python train.py --num_attention_heads=5 --head_dim=64 --intermediate_size=832 --vocab_size=11067 --norm_eps=1e-05 --bias="none" --optimizer="adamw" --learning_rate=0.000997 --weight_decay=0.36 --max_grad_norm=1.0 --batch_tokens=[65536, 131072] --max_seq_len=768 --doc_mask=true --dataset="wikipedia_en"
Each number is 50 + 12 x the weight over its row's rms, rounded and kept within 0 to 99. Layers, rows and columns count from 0. The size before them is the row's rms in percent of the matrix's.

# gate: layer 13 MLP gate, 832x320, rms 0.039, rows 109-175, columns 224-255
# up: layer 13 MLP up, 832x320, rms 0.0363, rows 109-175, columns 224-255
# down: layer 13 MLP down (transposed), 832x320, rms 0.034, rows 109-174, columns 224-255
gate109 097:72 68 79 47 34 75 54 57 34 51 67 39 50 58 44 46 56 31 61 48 37 39 43 41 63 39 77 57 33 50 49 37
up109 096:31 41 22 67 68 45 32 45 66 45 45 51 61 41 51 44 30 59 45 55 49 66 60 55 57 51 34 50 53 55 58 48
down109 101:40 50 48 46 56 44 49 26 41 40 47 20 59 37 53 43 27 63 56 51 48 34 55 52 16 47 62 53 38 55 59 49
gate110 099:57 57 53 48 50 43 57 40 51 41 51 33 49 45 52 69 45 23 62 56 42 55 33 49 41 39 82 49 31 46 43 59
up110 095:43 53 57 42 56 43 64 59 57 51 41 59 51 43 50 53 57 63 35 59 36 70 41 58 52 50 45 49 61 70 49 66
down110 099:48 52 35 52 59 46 77 53 65 64 47 37 15 57 85 49 53 56 81 57 69 29 62 61 73 65 31 41 55 52 31 55
gate111 097:56 52 54 55 50 85 47 51 54 14 73 42 64 26 57 40 45 48 67 59 41 30 38 60 30 55 50 53 40 43 52 73
up111 092:32 45 68 58 54 59 54 54 41 41 54 51 39 62 57 32 56 53 57 61 58 37 21 79 40 38 56 51 42 53 57 62
down111 096:71 57 50 48 64 53 37 58 76 64 46 57 67 35 42 44 52 42 37 53 61 72 55 33 66 45 57 49 58 41 46 43
gate112 097:44 48 46 54 64 51 13 56 33 23 46 44 46 20 36 45 36 46 37 49 61 63 32 45 56 46 59 68 48 52 70 37
up112 107:50 48 66 56 31 52 75 54 57 63 72 41 67 62 58 47 68 39 67 56 26 32 54 74 57 48 59 47 39 58 54 68
down112 100:66 63 55 54 44 54 46 78 42 31 72 50 50 45 52 49 49 38 46 34 55 60 65 46 73 45 64 51 45 48 45 64
gate113 102:34 71 59 58 34 46 33 45 35 46 65 45 76 56 31 44 43 45 59 34 55 50 55 41 60 50 48 59 36 59 67 55
up113 091:39 27 42 32 55 46 57 61 51 44 49 50 27 26 56 47 32 70 52 53 40 58 39 66 41 43 42 25 48 39 55 19
down113 097:55 43 37 58 47 63 44 54 45 50 46 53 55 68 50 58 45 38 62 78 62 37 45 37 46 57 47 60 41 56 46 40
gate114 098:54 68 55 67 46 33 45 47 32 47 72 43 65 55 34 41 42 41 56 47 44 28 34 58 82 34 53 54 40 52 51 44
up114 108:51 41 48 27 65 57 48 60 52 54 39 45 45 34 59 53 41 54 46 47 61 66 55 50 20 56 59 51 58 42 67 58
down114 096:25 55 53 30 61 49 29 48 42 38 51 51 36 46 86 50 51 57 34 55 54 65 74 60 31 53 50 28 31 44 67 53
gate115 096:46 55 49 43 46 48 32 54 39 49 62 33 41 35 58 35 59 49 57 49 41 50 30 51 70 37 73 59 48 25 42 54
up115 100:57 62 60 58 41 66 66 56 66 47 39 62 63 54 49 49 35 43 41 58 45 52 73 59 30 54 41 46 46 70 61 35
down115 098:47 50 62 73 34 53 61 32 45 57 84 45 53 53 48 66 56 32 32 49 20 60 47 44 56 34 54 48 40 64 45 37
gate116 098:56 54 52 49 38 56 52 44 59 44 59 44 82 64 48 51 37 62 64 51 52 38 32 48 56 47 57 59 42 71 47 48
up116 089:84 50 36 60 61 39 47 58 41 54 39 39 46 62 61 27 56 33 43 52 58 28 36 33 56 52 51 53 49 37 45 63
down116 097:35 56 40 38 52 57 28 43 47 33 36 63 86 39 44 61 41 52 60 67 39 40 58 73 40 35 47 66 65 45 49 48
gate117 098:72 59 56 73 62 59 27 53 55 41 62 40 50 54 37 50 31 56 56 56 37 45 50 48 56 36 43 67 40 65 63 66
up117 103:73 59 41 40 68 53 49 56 44 45 43 52 41 51 44 59 44 73 54 45 45 40 64 53 65 21 36 67 51 64 74 63
down117 095:49 73 63 62 47 62 40 43 59 52 39 44 56 44 43 45 43 69 41 46 45 39 40 45 52 42 45 38 64 45 50 48
gate118 102:45 56 52 52 58 53 56 60 45 36 55 43 44 40 44 45 62 56 50 42 57 56 39 53 45 46 46 58 57 63 62 79
up118 097:26 48 54 53 51 57 52 32 53 37 27 48 49 55 67 49 69 41 41 57 25 54 31 54 43 51 53 49 59 70 64 63
down118 101:63 44 44 49 46 60 50 61 48 43 56 61 62 24 69 57 74 45 67 56 56 80 34 47 50 50 38 48 47 42 58 38
gate119 101:55 60 39 55 57 62 16 44 46 41 51 44 51 51 36 36 43 45 68 64 50 41 31 67 48 21 53 52 38 43 46 61
up119 114:50 63 18 58 54 51 20 35 49 60 38 53 31 46 39 43 35 63 53 64 66 28 38 70 32 28 38 42 44 31 39 60
down119 101:70 44 37 50 68 42 56 24 27 45 49 50 60 29 47 48 62 44 67 36 48 45 42 46 41 34 45 67 65 58 55 60
gate120 100:49 50 50 45 37 50 51 46 48 44 67 32 40 60 41 40 29 39 51 70 28 37 44 36 38 49 47 54 47 47 73 47
up120 102:51 72 58 49 24 39 53 37 46 44 58 41 43 60 32 49 45 36 48 44 65 35 54 39 30 52 42 56 51 56 52 44
down120 101:61 54 42 56 43 36 45 50 70 30 58 49 47 50 22 66 53 58 67 47 50 72 39 55 56 51 71 33 62 32 67 38
gate121 080:42 55 55 66 55 56 61 68 39 55 60 55 62 34 26 62 48 45 62 77 33 60 32 67 48 38 63 50 39 37 50 48
up121 093:34 57 61 36 40 53 35 56 40 34 60 21 56 52 65 24 52 39 63 42 44 47 40 57 71 45 54 58 40 74 63 62
down121 085:62 58 46 57 56 44 56 57 63 57 55 43 59 51 26 62 35 57 39 65 39 65 50 65 30 36 64 49 36 45 61 51
gate122 091:42 34 54 40 64 61 54 44 54 41 73 32 46 63 53 33 42 52 66 44 38 55 34 68 43 43 60 50 39 31 70 63
up122 085:36 54 58 42 52 70 50 70 67 43 64 26 62 58 49 25 42 54 62 58 54 53 47 68 30 50 46 46 56 42 54 69
down122 092:52 70 45 44 47 32 45 59 56 54 31 79 38 41 54 36 72 48 38 41 33 43 60 42 39 56 47 47 49 63 67 15
gate123 102:66 53 48 70 71 29 53 58 56 40 65 19 49 55 39 41 45 50 50 43 39 36 40 38 63 36 59 69 38 45 44 40
up123 116:48 52 45 53 52 48 47 58 57 51 59 43 33 33 38 52 25 38 40 43 33 43 44 43 53 51 59 46 35 53 43 35
down123 111:67 73 59 52 45 67 63 54 50 52 49 47 53 28 49 25 46 56 38 37 34 65 48 51 46 41 38 32 63 39 58 42
gate124 103:55 54 35 59 68 60 56 55 47 39 63 51 24 52 27 44 36 42 52 55 40 45 08 49 74 30 60 72 43 48 71 40
up124 090:43 25 66 43 52 72 59 37 54 54 53 43 46 61 54 43 60 29 38 30 28 56 35 52 49 40 52 64 36 38 49 66
down124 097:51 68 43 47 38 43 42 57 39 50 41 64 46 58 29 44 42 30 69 49 59 46 17 23 56 33 60 61 58 59 56 32
gate125 102:45 38 55 68 37 80 44 62 33 49 53 46 61 27 42 49 52 47 68 49 37 39 56 63 49 25 51 62 54 52 43 56
up125 099:50 70 49 37 51 41 45 48 79 42 47 50 60 41 70 63 44 45 52 55 62 64 40 40 47 64 53 40 54 33 36 54
down125 096:44 46 40 34 54 40 60 47 23 38 51 20 34 42 60 46 58 53 53 58 55 62 54 56 54 48 58 55 44 52 37 55
gate126 103:42 57 65 59 59 52 45 63 46 19 60 35 62 43 36 49 48 45 50 34 43 41 45 62 52 22 59 45 39 52 72 79
up126 110:58 48 55 59 53 47 64 58 58 23 59 49 48 42 32 64 42 64 28 44 66 28 39 53 46 35 57 59 47 56 69 69
down126 103:43 61 44 32 58 40 66 68 53 53 37 69 53 46 58 48 62 61 40 61 53 25 49 53 67 51 44 33 51 39 43 67
gate127 092:59 41 61 46 60 67 49 48 61 43 69 50 72 38 43 45 09 25 47 55 25 56 42 58 53 55 56 48 26 60 50 50
up127 103:32 54 58 40 44 45 47 69 40 38 29 46 31 74 50 68 74 63 64 50 80 46 56 53 61 44 58 64 61 46 63 65
down127 098:38 47 58 42 42 49 62 58 36 17 51 53 46 61 56 53 61 53 52 58 50 49 35 34 77 64 72 46 47 47 49 52
gate128 079:55 54 60 74 47 55 32 70 33 29 73 45 45 49 44 25 43 34 48 57 37 58 28 34 62 41 65 61 26 42 76 48
up128 096:27 49 55 43 48 54 41 56 67 48 49 26 72 27 46 56 41 36 52 65 54 34 49 77 51 40 63 50 51 54 31 53
down128 084:37 43 57 51 44 46 49 47 47 37 82 48 45 42 64 45 45 64 46 44 41 62 30 65 50 58 54 65 33 30 54 63
gate129 103:41 49 54 69 57 69 47 39 71 41 68 46 54 65 47 62 59 37 55 49 37 53 44 44 58 48 59 60 40 41 59 41
up129 105:20 21 54 32 52 58 49 48 60 37 68 44 41 65 53 33 45 24 53 30 50 53 53 51 63 70 63 70 61 49 48 47
down129 106:55 37 45 57 53 73 35 28 41 50 54 60 59 70 53 66 57 41 55 42 31 50 56 50 70 61 52 52 57 60 42 50
gate130 101:71 62 65 52 48 71 40 64 51 47 71 46 41 38 38 45 41 47 57 59 57 46 57 48 60 49 64 64 37 55 58 62
up130 095:42 42 36 56 47 39 55 42 68 45 44 51 63 62 53 55 51 50 45 45 38 58 26 55 45 35 46 56 53 45 63 35
down130 096:09 42 71 45 54 23 39 66 58 80 44 57 58 30 45 55 45 41 38 30 51 40 67 51 40 44 51 46 57 32 59 43
gate131 095:67 44 49 46 72 60 44 54 56 47 59 38 82 63 47 43 31 30 52 40 53 54 27 73 77 50 60 78 42 57 49 48
up131 104:59 45 53 24 43 67 31 75 38 54 47 47 48 56 40 55 52 45 50 47 54 67 42 71 49 52 36 73 52 44 38 19
down131 099:43 55 45 66 51 44 68 33 40 58 39 49 40 41 51 54 40 52 63 53 39 79 62 31 67 51 46 48 50 56 54 52
gate132 097:51 51 64 62 57 64 36 75 40 57 56 44 66 32 40 56 37 18 66 52 43 60 54 57 80 37 62 61 53 49 69 28
up132 098:51 49 51 37 37 91 65 67 88 53 70 63 38 42 44 40 51 62 41 70 34 48 46 50 37 58 50 47 52 53 45 75
down132 107:40 57 23 79 45 30 48 56 44 41 54 32 52 42 48 71 46 44 46 41 65 55 48 77 43 48 28 54 56 43 43 57
gate133 103:31 47 65 32 37 51 22 44 60 52 71 35 65 43 42 31 54 24 36 46 39 33 42 63 59 60 57 45 42 32 50 50
up133 099:72 51 42 70 71 60 77 68 42 49 46 54 30 63 52 54 34 46 39 48 34 55 44 45 36 43 35 34 59 44 73 39
down133 101:44 50 65 42 62 44 54 42 48 53 49 72 52 64 54 63 40 42 47 45 53 54 32 32 33 38 51 49 33 61 47 36
gate134 101:46 47 61 52 58 43 57 52 47 39 65 33 67 42 50 45 54 43 40 62 42 47 43 44 59 55 61 70 36 34 54 42
up134 116:59 52 67 50 20 49 53 56 66 55 34 54 40 46 58 43 62 35 71 71 74 64 48 60 47 55 39 44 51 47 52 50
down134 110:31 60 29 31 28 72 60 31 41 53 39 48 44 46 74 47 42 49 42 43 41 46 45 31 34 47 51 31 51 37 66 61
gate135 103:47 45 50 62 72 55 58 52 24 46 64 47 48 28 45 53 53 50 40 69 74 48 50 34 52 27 63 60 42 55 68 62
up135 092:26 58 42 45 56 44 58 49 58 61 54 43 34 61 46 50 42 44 45 33 51 37 50 59 51 57 45 34 44 70 36 71
down135 099:30 28 44 48 76 51 73 70 59 44 53 54 67 50 69 63 67 35 62 36 69 40 75 53 45 51 46 56 42 35 48 53
gate136 101:56 58 48 59 70 56 33 63 69 53 38 40 48 44 40 56 46 33 47 67 53 38 27 64 43 33 59 40 49 64 56 68
up136 092:29 56 59 54 41 45 49 46 58 61 51 56 30 44 49 40 41 64 63 50 49 32 69 50 62 57 46 65 51 50 53 47
down136 099:54 52 45 39 59 58 51 39 48 33 59 47 64 57 54 53 64 56 54 36 48 72 57 61 65 57 45 39 56 27 48 45
gate137 098:59 47 47 43 48 51 58 47 46 51 47 27 62 62 49 52 39 62 39 41 58 57 43 51 59 57 62 49 31 56 53 60
up137 095:22 59 27 39 50 69 52 52 53 63 54 45 76 57 52 59 43 67 39 53 58 40 49 45 48 48 59 43 36 72 30 71
down137 099:67 45 44 41 49 60 54 46 52 54 48 39 49 77 49 63 65 53 50 44 45 46 47 64 61 48 49 52 52 45 38 31
gate138 097:47 40 52 39 53 65 54 67 48 27 64 39 52 46 35 50 66 50 62 55 50 37 33 65 76 54 45 53 22 60 48 46
up138 106:48 58 51 67 35 46 48 48 29 62 52 54 63 71 70 50 51 37 36 49 44 45 62 35 26 45 57 41 57 47 52 56
down138 105:39 54 48 31 62 60 37 37 29 61 30 55 35 37 58 37 45 75 38 43 59 32 50 46 59 49 47 69 36 28 42 33
gate139 100:35 60 45 50 52 49 45 73 33 41 58 47 46 23 37 53 47 35 42 77 31 54 56 89 51 42 49 57 50 52 70 13
up139 090:53 47 62 51 48 63 53 34 64 43 61 49 53 57 67 46 34 53 55 48 55 60 34 11 57 62 56 47 58 46 40 70
down139 084:54 47 74 20 41 71 54 51 73 41 49 27 60 54 48 37 51 58 61 49 49 47 50 68 44 39 50 54 52 56 48 56
gate140 095:55 51 40 60 64 73 47 41 22 52 52 42 48 65 50 53 31 52 54 53 47 18 48 57 74 50 48 40 55 41 38 78
up140 088:69 45 45 39 59 40 39 65 43 41 65 49 45 62 71 56 38 52 60 64 42 49 57 48 39 47 42 33 51 41 63 37
down140 096:45 53 68 57 52 42 64 29 47 59 34 56 33 45 37 48 48 48 43 61 35 58 44 60 74 59 68 64 33 41 45 43
gate141 105:52 48 45 72 25 52 30 62 54 45 56 28 63 77 48 55 60 29 61 51 49 34 46 54 40 59 55 47 56 59 59 38
up141 093:56 44 47 57 32 59 40 46 49 35 41 54 41 66 51 38 67 37 54 34 75 49 49 46 47 54 49 53 41 65 53 59
down141 092:29 33 44 48 51 61 56 49 75 42 58 37 43 56 68 48 62 35 42 45 43 43 57 43 47 58 22 33 49 52 50 40
gate142 080:56 44 58 46 52 42 32 60 51 44 60 31 59 58 44 50 37 38 42 74 48 47 45 78 59 41 44 57 43 41 59 52
up142 083:59 38 49 47 49 32 41 46 57 61 45 58 45 72 54 58 52 55 41 54 62 49 64 66 56 52 30 53 59 46 52 42
down142 086:54 52 57 40 12 39 74 71 51 45 49 54 37 48 46 55 59 46 55 40 43 43 71 33 58 58 43 55 67 58 26 36
gate143 098:43 60 52 43 48 37 53 46 61 26 60 41 55 30 67 49 37 40 58 59 54 49 36 58 58 40 63 40 39 44 67 63
up143 100:57 44 64 48 57 51 47 56 66 35 58 59 76 58 62 64 42 44 43 47 56 27 46 55 44 55 38 53 63 86 51 49
down143 101:36 55 33 47 53 35 45 29 40 60 55 66 41 36 65 50 62 50 53 67 56 44 41 29 56 71 50 80 46 51 50 42
gate144 097:58 50 69 37 42 65 16 67 57 60 66 44 60 56 65 66 13 24 80 32 37 47 25 49 53 65 58 43 32 47 53 44
up144 086:39 57 44 59 65 61 52 18 39 53 43 52 33 54 32 67 47 64 51 45 49 61 54 24 38 51 30 26 56 70 45 53
down144 090:61 33 64 41 43 37 66 67 50 12 55 55 42 67 40 42 63 54 39 59 37 32 60 34 66 55 37 47 74 57 51 28
gate145 113:32 72 40 53 50 56 44 48 67 49 69 39 47 53 22 10 45 50 61 47 53 58 59 62 75 41 54 52 46 50 53 60
up145 098:50 40 53 61 60 52 63 56 51 47 38 41 44 37 66 51 63 42 43 53 64 15 64 61 31 47 50 57 48 39 53 68
down145 105:56 54 65 38 58 43 49 77 37 43 41 68 49 49 51 41 37 27 43 59 40 32 22 15 67 41 67 61 52 50 51 46
gate146 094:47 70 42 56 48 45 62 55 41 50 76 41 44 37 46 62 39 41 67 61 50 56 36 51 55 37 61 56 43 65 60 48
up146 103:55 46 34 55 41 27 62 40 29 56 64 45 50 59 52 58 35 61 57 47 42 60 30 33 34 41 50 36 49 45 60 31
down146 101:37 32 56 37 52 33 61 48 38 65 38 47 50 68 56 42 56 44 47 36 38 43 59 38 65 69 39 58 61 68 51 55
gate147 092:65 44 60 35 57 61 59 57 46 48 65 50 41 70 30 65 28 54 59 36 31 43 44 49 51 37 61 57 57 51 51 43
up147 087:43 39 53 57 31 48 47 52 73 50 44 50 48 33 80 48 17 68 53 37 54 49 62 47 43 45 43 40 56 28 36 25
down147 089:48 56 58 21 63 62 38 49 30 44 52 57 33 68 23 40 69 32 51 77 47 53 44 43 71 57 56 51 62 74 61 75
gate148 105:29 29 58 37 52 51 50 58 49 40 48 38 44 52 62 49 44 43 32 62 45 51 50 50 51 52 46 40 29 35 37 48
up148 102:56 76 34 72 51 50 61 65 37 49 45 47 53 63 54 56 38 56 44 55 49 44 38 42 43 33 50 65 49 58 68 63
down148 105:28 43 33 40 67 60 29 59 48 82 59 51 38 49 44 65 59 55 74 53 52 54 39 57 61 50 49 61 65 51 45 45
gate149 098:64 60 57 72 55 99 36 59 45 40 57 50 59 43 45 48 37 33 55 56 48 40 48 50 43 36 85 51 32 66 56 49
up149 089:59 42 45 13 47 36 58 53 55 54 44 45 45 54 63 42 57 61 59 46 28 47 52 45 54 45 24 44 60 43 45 53
down149 089:62 43 48 46 06 48 57 51 43 31 61 28 58 44 33 35 63 51 52 43 44 34 21 84 57 48 34 46 63 71 59 50
gate150 103:51 40 45 55 63 52 40 54 55 30 45 49 52 36 64 39 38 36 50 75 47 47 47 50 55 46 71 79 39 41 72 66
up150 094:64 61 35 43 57 52 49 43 16 53 57 47 46 19 45 32 46 68 57 39 46 57 48 45 51 57 31 55 31 43 54 52
down150 096:47 54 72 56 49 46 69 72 66 63 54 50 44 32 34 38 58 50 69 35 36 34 43 52 60 50 38 36 58 43 56 51
gate151 109:43 48 63 51 39 70 40 45 56 49 69 37 57 57 32 46 39 26 52 50 19 38 47 72 49 52 68 59 47 64 57 50
up151 115:29 70 51 31 55 55 66 55 60 58 49 39 45 44 57 25 40 38 29 36 38 48 54 57 62 53 43 43 48 63 37 49
down151 111:54 63 64 62 60 33 47 52 53 66 38 52 68 34 45 46 36 31 49 37 70 68 68 35 60 56 48 54 69 60 60 59
gate152 106:45 64 34 71 10 43 40 72 38 42 57 25 61 72 50 49 37 42 34 45 62 50 26 64 56 38 54 58 41 63 63 34
up152 096:38 70 36 72 32 38 48 38 66 59 69 63 50 58 38 44 55 49 34 43 59 39 48 37 46 53 46 61 50 56 72 32
down152 105:50 39 42 57 35 47 64 45 32 46 57 55 64 49 42 52 39 48 59 52 49 37 34 43 46 56 30 64 54 47 41 50
gate153 096:37 33 41 52 69 44 51 71 52 55 60 42 52 57 49 44 46 29 62 60 36 51 46 43 54 35 64 48 40 47 56 48
up153 086:63 59 58 31 49 56 35 46 29 35 46 48 45 25 44 36 45 48 60 59 51 47 48 44 68 61 53 37 48 23 52 50
down153 094:56 51 71 50 44 39 58 43 56 43 55 42 54 53 49 66 42 53 49 65 54 53 38 59 35 60 69 46 44 63 48 68
gate154 090:40 46 49 62 57 66 57 42 40 34 50 25 62 55 58 46 51 40 65 54 61 41 43 55 50 46 84 44 53 42 60 57
up154 087:39 32 57 64 37 42 43 40 38 63 45 50 60 62 43 42 59 49 48 33 45 40 54 55 70 59 54 45 47 50 46 56
down154 086:46 73 66 37 49 47 31 43 60 49 69 45 59 45 48 45 47 53 72 56 39 54 52 44 40 47 42 54 52 43 34 69
gate155 099:60 37 53 73 47 73 45 37 38 51 62 35 67 65 53 41 33 53 67 47 26 53 42 57 54 48 42 52 43 66 43 50
up155 092:30 57 33 61 47 58 24 50 61 54 36 63 43 37 58 50 55 42 49 49 53 26 54 74 64 39 36 56 61 73 33 58
down155 097:63 63 72 45 52 59 57 35 33 48 73 15 59 75 60 53 54 66 43 42 43 59 51 50 42 47 55 54 50 50 42 44
gate156 101:53 58 47 55 48 45 41 45 46 49 61 40 63 37 45 58 52 29 47 39 54 71 50 55 62 28 71 61 55 55 54 39
up156 101:60 50 52 51 71 57 54 41 63 52 53 49 72 58 75 52 49 26 52 59 40 40 45 43 58 43 51 58 58 51 64 44
down156 105:78 46 51 52 66 42 36 38 63 56 53 62 63 73 35 48 70 39 52 57 25 63 26 45 49 47 55 39 60 37 65 61
gate157 094:39 58 45 62 49 51 44 43 62 55 74 34 54 45 38 40 52 24 61 46 38 47 37 76 54 45 71 51 41 52 46 51
up157 100:49 42 68 35 57 59 47 63 46 43 47 50 64 47 51 66 38 68 39 57 60 59 50 42 46 47 54 64 40 50 57 46
down157 098:68 62 55 78 42 34 32 53 55 56 66 47 65 47 40 69 42 70 66 65 56 51 62 51 38 41 55 50 42 32 60 41
gate158 099:48 59 45 36 51 42 38 84 66 50 54 42 54 42 41 34 54 31 65 65 37 58 47 54 56 31 61 48 47 47 57 62
up158 091:07 52 63 60 40 59 41 35 65 47 54 48 47 35 69 42 44 56 49 62 59 47 50 71 30 72 55 37 63 64 54 43
down158 099:57 55 60 52 34 59 56 41 44 48 26 51 46 49 40 62 47 22 39 42 50 52 72 27 90 38 55 40 50 38 43 59
gate159 096:57 67 44 65 45 55 30 67 46 43 42 51 50 48 19 47 51 42 48 59 46 62 29 50 52 60 61 60 34 61 69 43
up159 094:50 54 45 42 42 46 44 30 72 72 54 50 61 58 46 44 22 62 26 48 59 47 40 42 73 39 35 71 62 59 54 39
down159 102:59 53 66 63 38 29 52 51 40 48 24 38 47 60 63 60 63 61 62 44 40 58 46 54 33 32 35 58 42 50 40 45
gate160 109:47 53 60 33 47 63 39 35 37 47 55 37 70 42 51 42 41 54 45 41 36 78 38 77 63 64 61 62 31 59 50 55
up160 113:41 49 49 49 52 54 66 55 65 59 46 55 18 47 39 51 68 59 57 53 48 38 50 37 46 41 51 25 44 54 84 72
down160 111:44 57 50 32 53 32 46 45 57 50 68 49 58 70 46 53 52 60 34 49 56 33 69 62 61 42 33 35 57 45 43 57
gate161 101:44 63 49 39 44 49 36 62 47 34 60 39 68 21 43 40 47 47 58 34 43 31 30 47 70 66 51 47 52 45 38 46
up161 105:33 41 34 47 57 41 42 58 20 43 62 43 42 77 66 33 44 50 46 65 38 37 47 48 47 62 57 50 76 40 67 52
down161 107:40 71 33 57 43 52 27 54 28 51 38 37 70 51 42 43 43 60 39 64 59 56 67 55 52 26 54 50 40 52 57 39
gate162 101:47 71 57 55 45 68 38 71 56 29 66 38 53 67 50 44 26 53 55 60 29 47 44 66 51 18 71 42 35 42 74 62
up162 112:75 21 53 49 40 26 37 47 39 62 29 53 52 43 44 49 68 59 50 40 51 67 33 47 44 52 42 30 52 72 50 51
down162 106:43 62 62 44 44 60 43 58 68 36 51 40 63 45 53 43 60 86 62 61 64 61 46 57 41 53 45 45 44 49 58 65
gate163 102:37 39 44 31 64 50 35 43 19 29 54 27 39 51 53 58 42 42 84 73 48 50 28 45 60 28 60 50 23 27 55 59
up163 105:65 41 60 47 45 39 55 48 35 48 54 59 63 50 67 79 43 58 44 51 56 54 54 63 40 56 47 63 35 48 30 61
down163 105:48 39 37 67 45 55 47 74 32 66 39 45 55 67 43 39 54 39 53 49 70 52 51 43 59 66 37 36 62 53 40 46
gate164 098:37 58 42 58 74 62 25 60 59 56 61 50 62 29 52 49 52 35 63 40 48 47 47 53 57 39 65 51 47 57 55 37
up164 097:46 55 41 44 35 48 25 59 61 57 64 56 57 28 62 32 32 30 45 32 58 48 52 53 57 54 42 61 70 49 51 50
down164 099:45 52 39 65 60 40 73 31 51 45 56 59 51 49 38 65 45 50 56 56 52 19 61 43 44 50 45 49 45 61 60 52
gate165 102:45 52 68 55 53 50 43 85 60 49 38 47 47 41 43 69 33 56 75 40 46 45 37 63 47 58 56 54 44 66 71 57
up165 088:49 70 55 53 53 57 39 33 52 46 31 55 61 35 45 42 31 48 67 66 47 46 37 34 41 69 51 50 59 49 48 41
down165 095:54 49 64 51 53 40 37 68 36 51 74 41 42 55 46 51 52 37 51 59 52 39 36 57 63 58 60 72 57 57 61 70
gate166 101:72 62 66 57 39 54 47 50 51 26 67 45 63 45 39 56 45 59 39 51 36 57 50 41 57 37 59 56 35 63 77 44
up166 094:27 48 45 32 85 54 58 25 21 47 48 43 52 53 49 54 20 49 60 25 24 35 55 58 49 42 53 46 60 60 47 65
down166 101:51 44 36 58 43 46 44 36 57 50 61 36 46 49 70 67 52 39 70 41 48 33 53 72 52 53 44 46 45 48 68 46
gate167 101:56 82 46 51 48 71 53 56 36 43 48 46 49 47 47 45 43 51 41 64 45 33 35 61 53 21 65 36 17 50 60 57
up167 096:51 52 67 46 54 69 49 64 59 52 59 52 34 54 34 53 60 50 52 41 57 48 52 56 44 76 59 63 57 55 49 35
down167 099:37 69 55 60 54 42 43 35 33 27 41 45 82 46 52 49 40 51 40 54 37 27 53 53 62 51 60 56 52 55 50 57
gate168 106:47 46 70 60 63 86 38 49 72 39 55 36 43 61 43 53 56 38 51 41 40 51 60 71 42 46 60 64 32 66 78 47
up168 102:55 50 42 51 44 51 69 49 51 64 65 44 49 13 58 38 46 52 60 56 50 47 53 53 62 57 51 43 58 47 36 40
down168 105:55 62 48 44 40 50 42 59 49 60 67 27 45 42 46 42 33 54 43 45 37 62 34 39 51 51 22 41 59 36 56 56
gate169 101:37 54 61 43 67 64 47 63 51 43 40 43 64 45 54 43 25 45 54 55 28 36 48 61 56 39 49 44 26 38 37 65
up169 097:28 44 48 73 54 29 47 54 55 42 62 50 36 27 50 51 60 54 37 82 50 55 56 56 36 46 43 38 41 25 50 52
down169 104:48 38 70 52 48 50 52 67 50 52 56 44 78 38 60 41 71 64 58 34 50 45 58 37 89 32 51 45 38 56 50 63
gate170 092:43 55 52 64 51 61 38 47 54 63 55 53 55 49 38 27 34 52 67 54 39 64 34 60 57 45 70 48 43 48 58 76
up170 085:55 39 47 39 46 40 55 65 55 39 39 39 59 59 57 65 51 38 40 68 48 39 44 53 41 49 41 40 58 67 64 34
down170 080:49 47 42 52 43 72 30 33 39 74 64 31 57 38 44 45 48 56 46 33 58 43 48 55 52 45 75 23 43 51 43 51
gate171 096:34 44 65 40 44 69 54 67 54 53 72 24 34 50 40 35 44 42 41 51 49 62 44 67 51 60 51 59 34 42 44 26
up171 091:39 27 65 27 46 54 56 62 45 62 45 60 45 52 59 55 44 58 56 72 55 48 56 40 38 68 39 47 72 65 52 38
down171 093:64 67 41 49 45 76 50 51 55 38 57 52 40 31 58 59 62 84 43 70 65 49 43 59 30 62 58 53 39 52 51 45
gate172 102:36 55 56 49 48 49 45 58 32 24 55 39 77 38 49 46 54 49 52 56 37 24 31 60 56 37 44 63 50 49 68 53
up172 103:61 61 52 48 26 56 44 36 50 44 46 52 51 58 27 33 63 44 32 59 56 72 49 42 32 67 59 61 66 59 67 44
down172 104:74 45 38 31 51 47 33 58 43 61 59 59 36 52 37 60 60 62 71 54 41 46 31 38 61 58 31 33 54 56 46 43
gate173 100:42 61 62 40 44 64 33 53 65 43 52 55 49 46 30 55 52 57 57 66 32 36 51 59 47 34 58 57 39 51 73 61
up173 088:57 55 31 40 25 21 78 56 24 36 32 54 38 40 44 37 47 57 25 41 75 52 41 36 46 51 49 55 16 64 46 57
down173 093:60 41 46 44 52 57 62 63 58 55 47 55 54 48 70 56 54 25 59 50 43 30 56 25 29 58 53 33 44 51 53 59
gate174 104:36 33 78 49 56 35 43 61 42 46 53 36 63 34 23 62 38 51 42 65 39 46 57 40 54 39 67 68 34 58 74 37
up174 102:62 63 62 53 34 52 46 33 36 47 66 53 54 52 52 38 36 25 41 44 40 44 39 52 54 56 63 56 65 26 38 50
down174 107:44 53 60 28 63 58 59 40 35 50 72 51 45 79 44 59 51 30 66 47 54 48 34 43 36 43 51 56 56 75 50 39
gate175 097:29 42 52 38 47 79 39 63 57 28 49 39 49 60 50 65 37 36 27 60 40 29 36 62 44 41 55 26 55 42 44 68
up175 109:65 41 48 55 39 27 53 51 44 67 29 57 56 35 59 55 69 53 74 42 74 58 50 44 50 55 54 37 50 57 60 36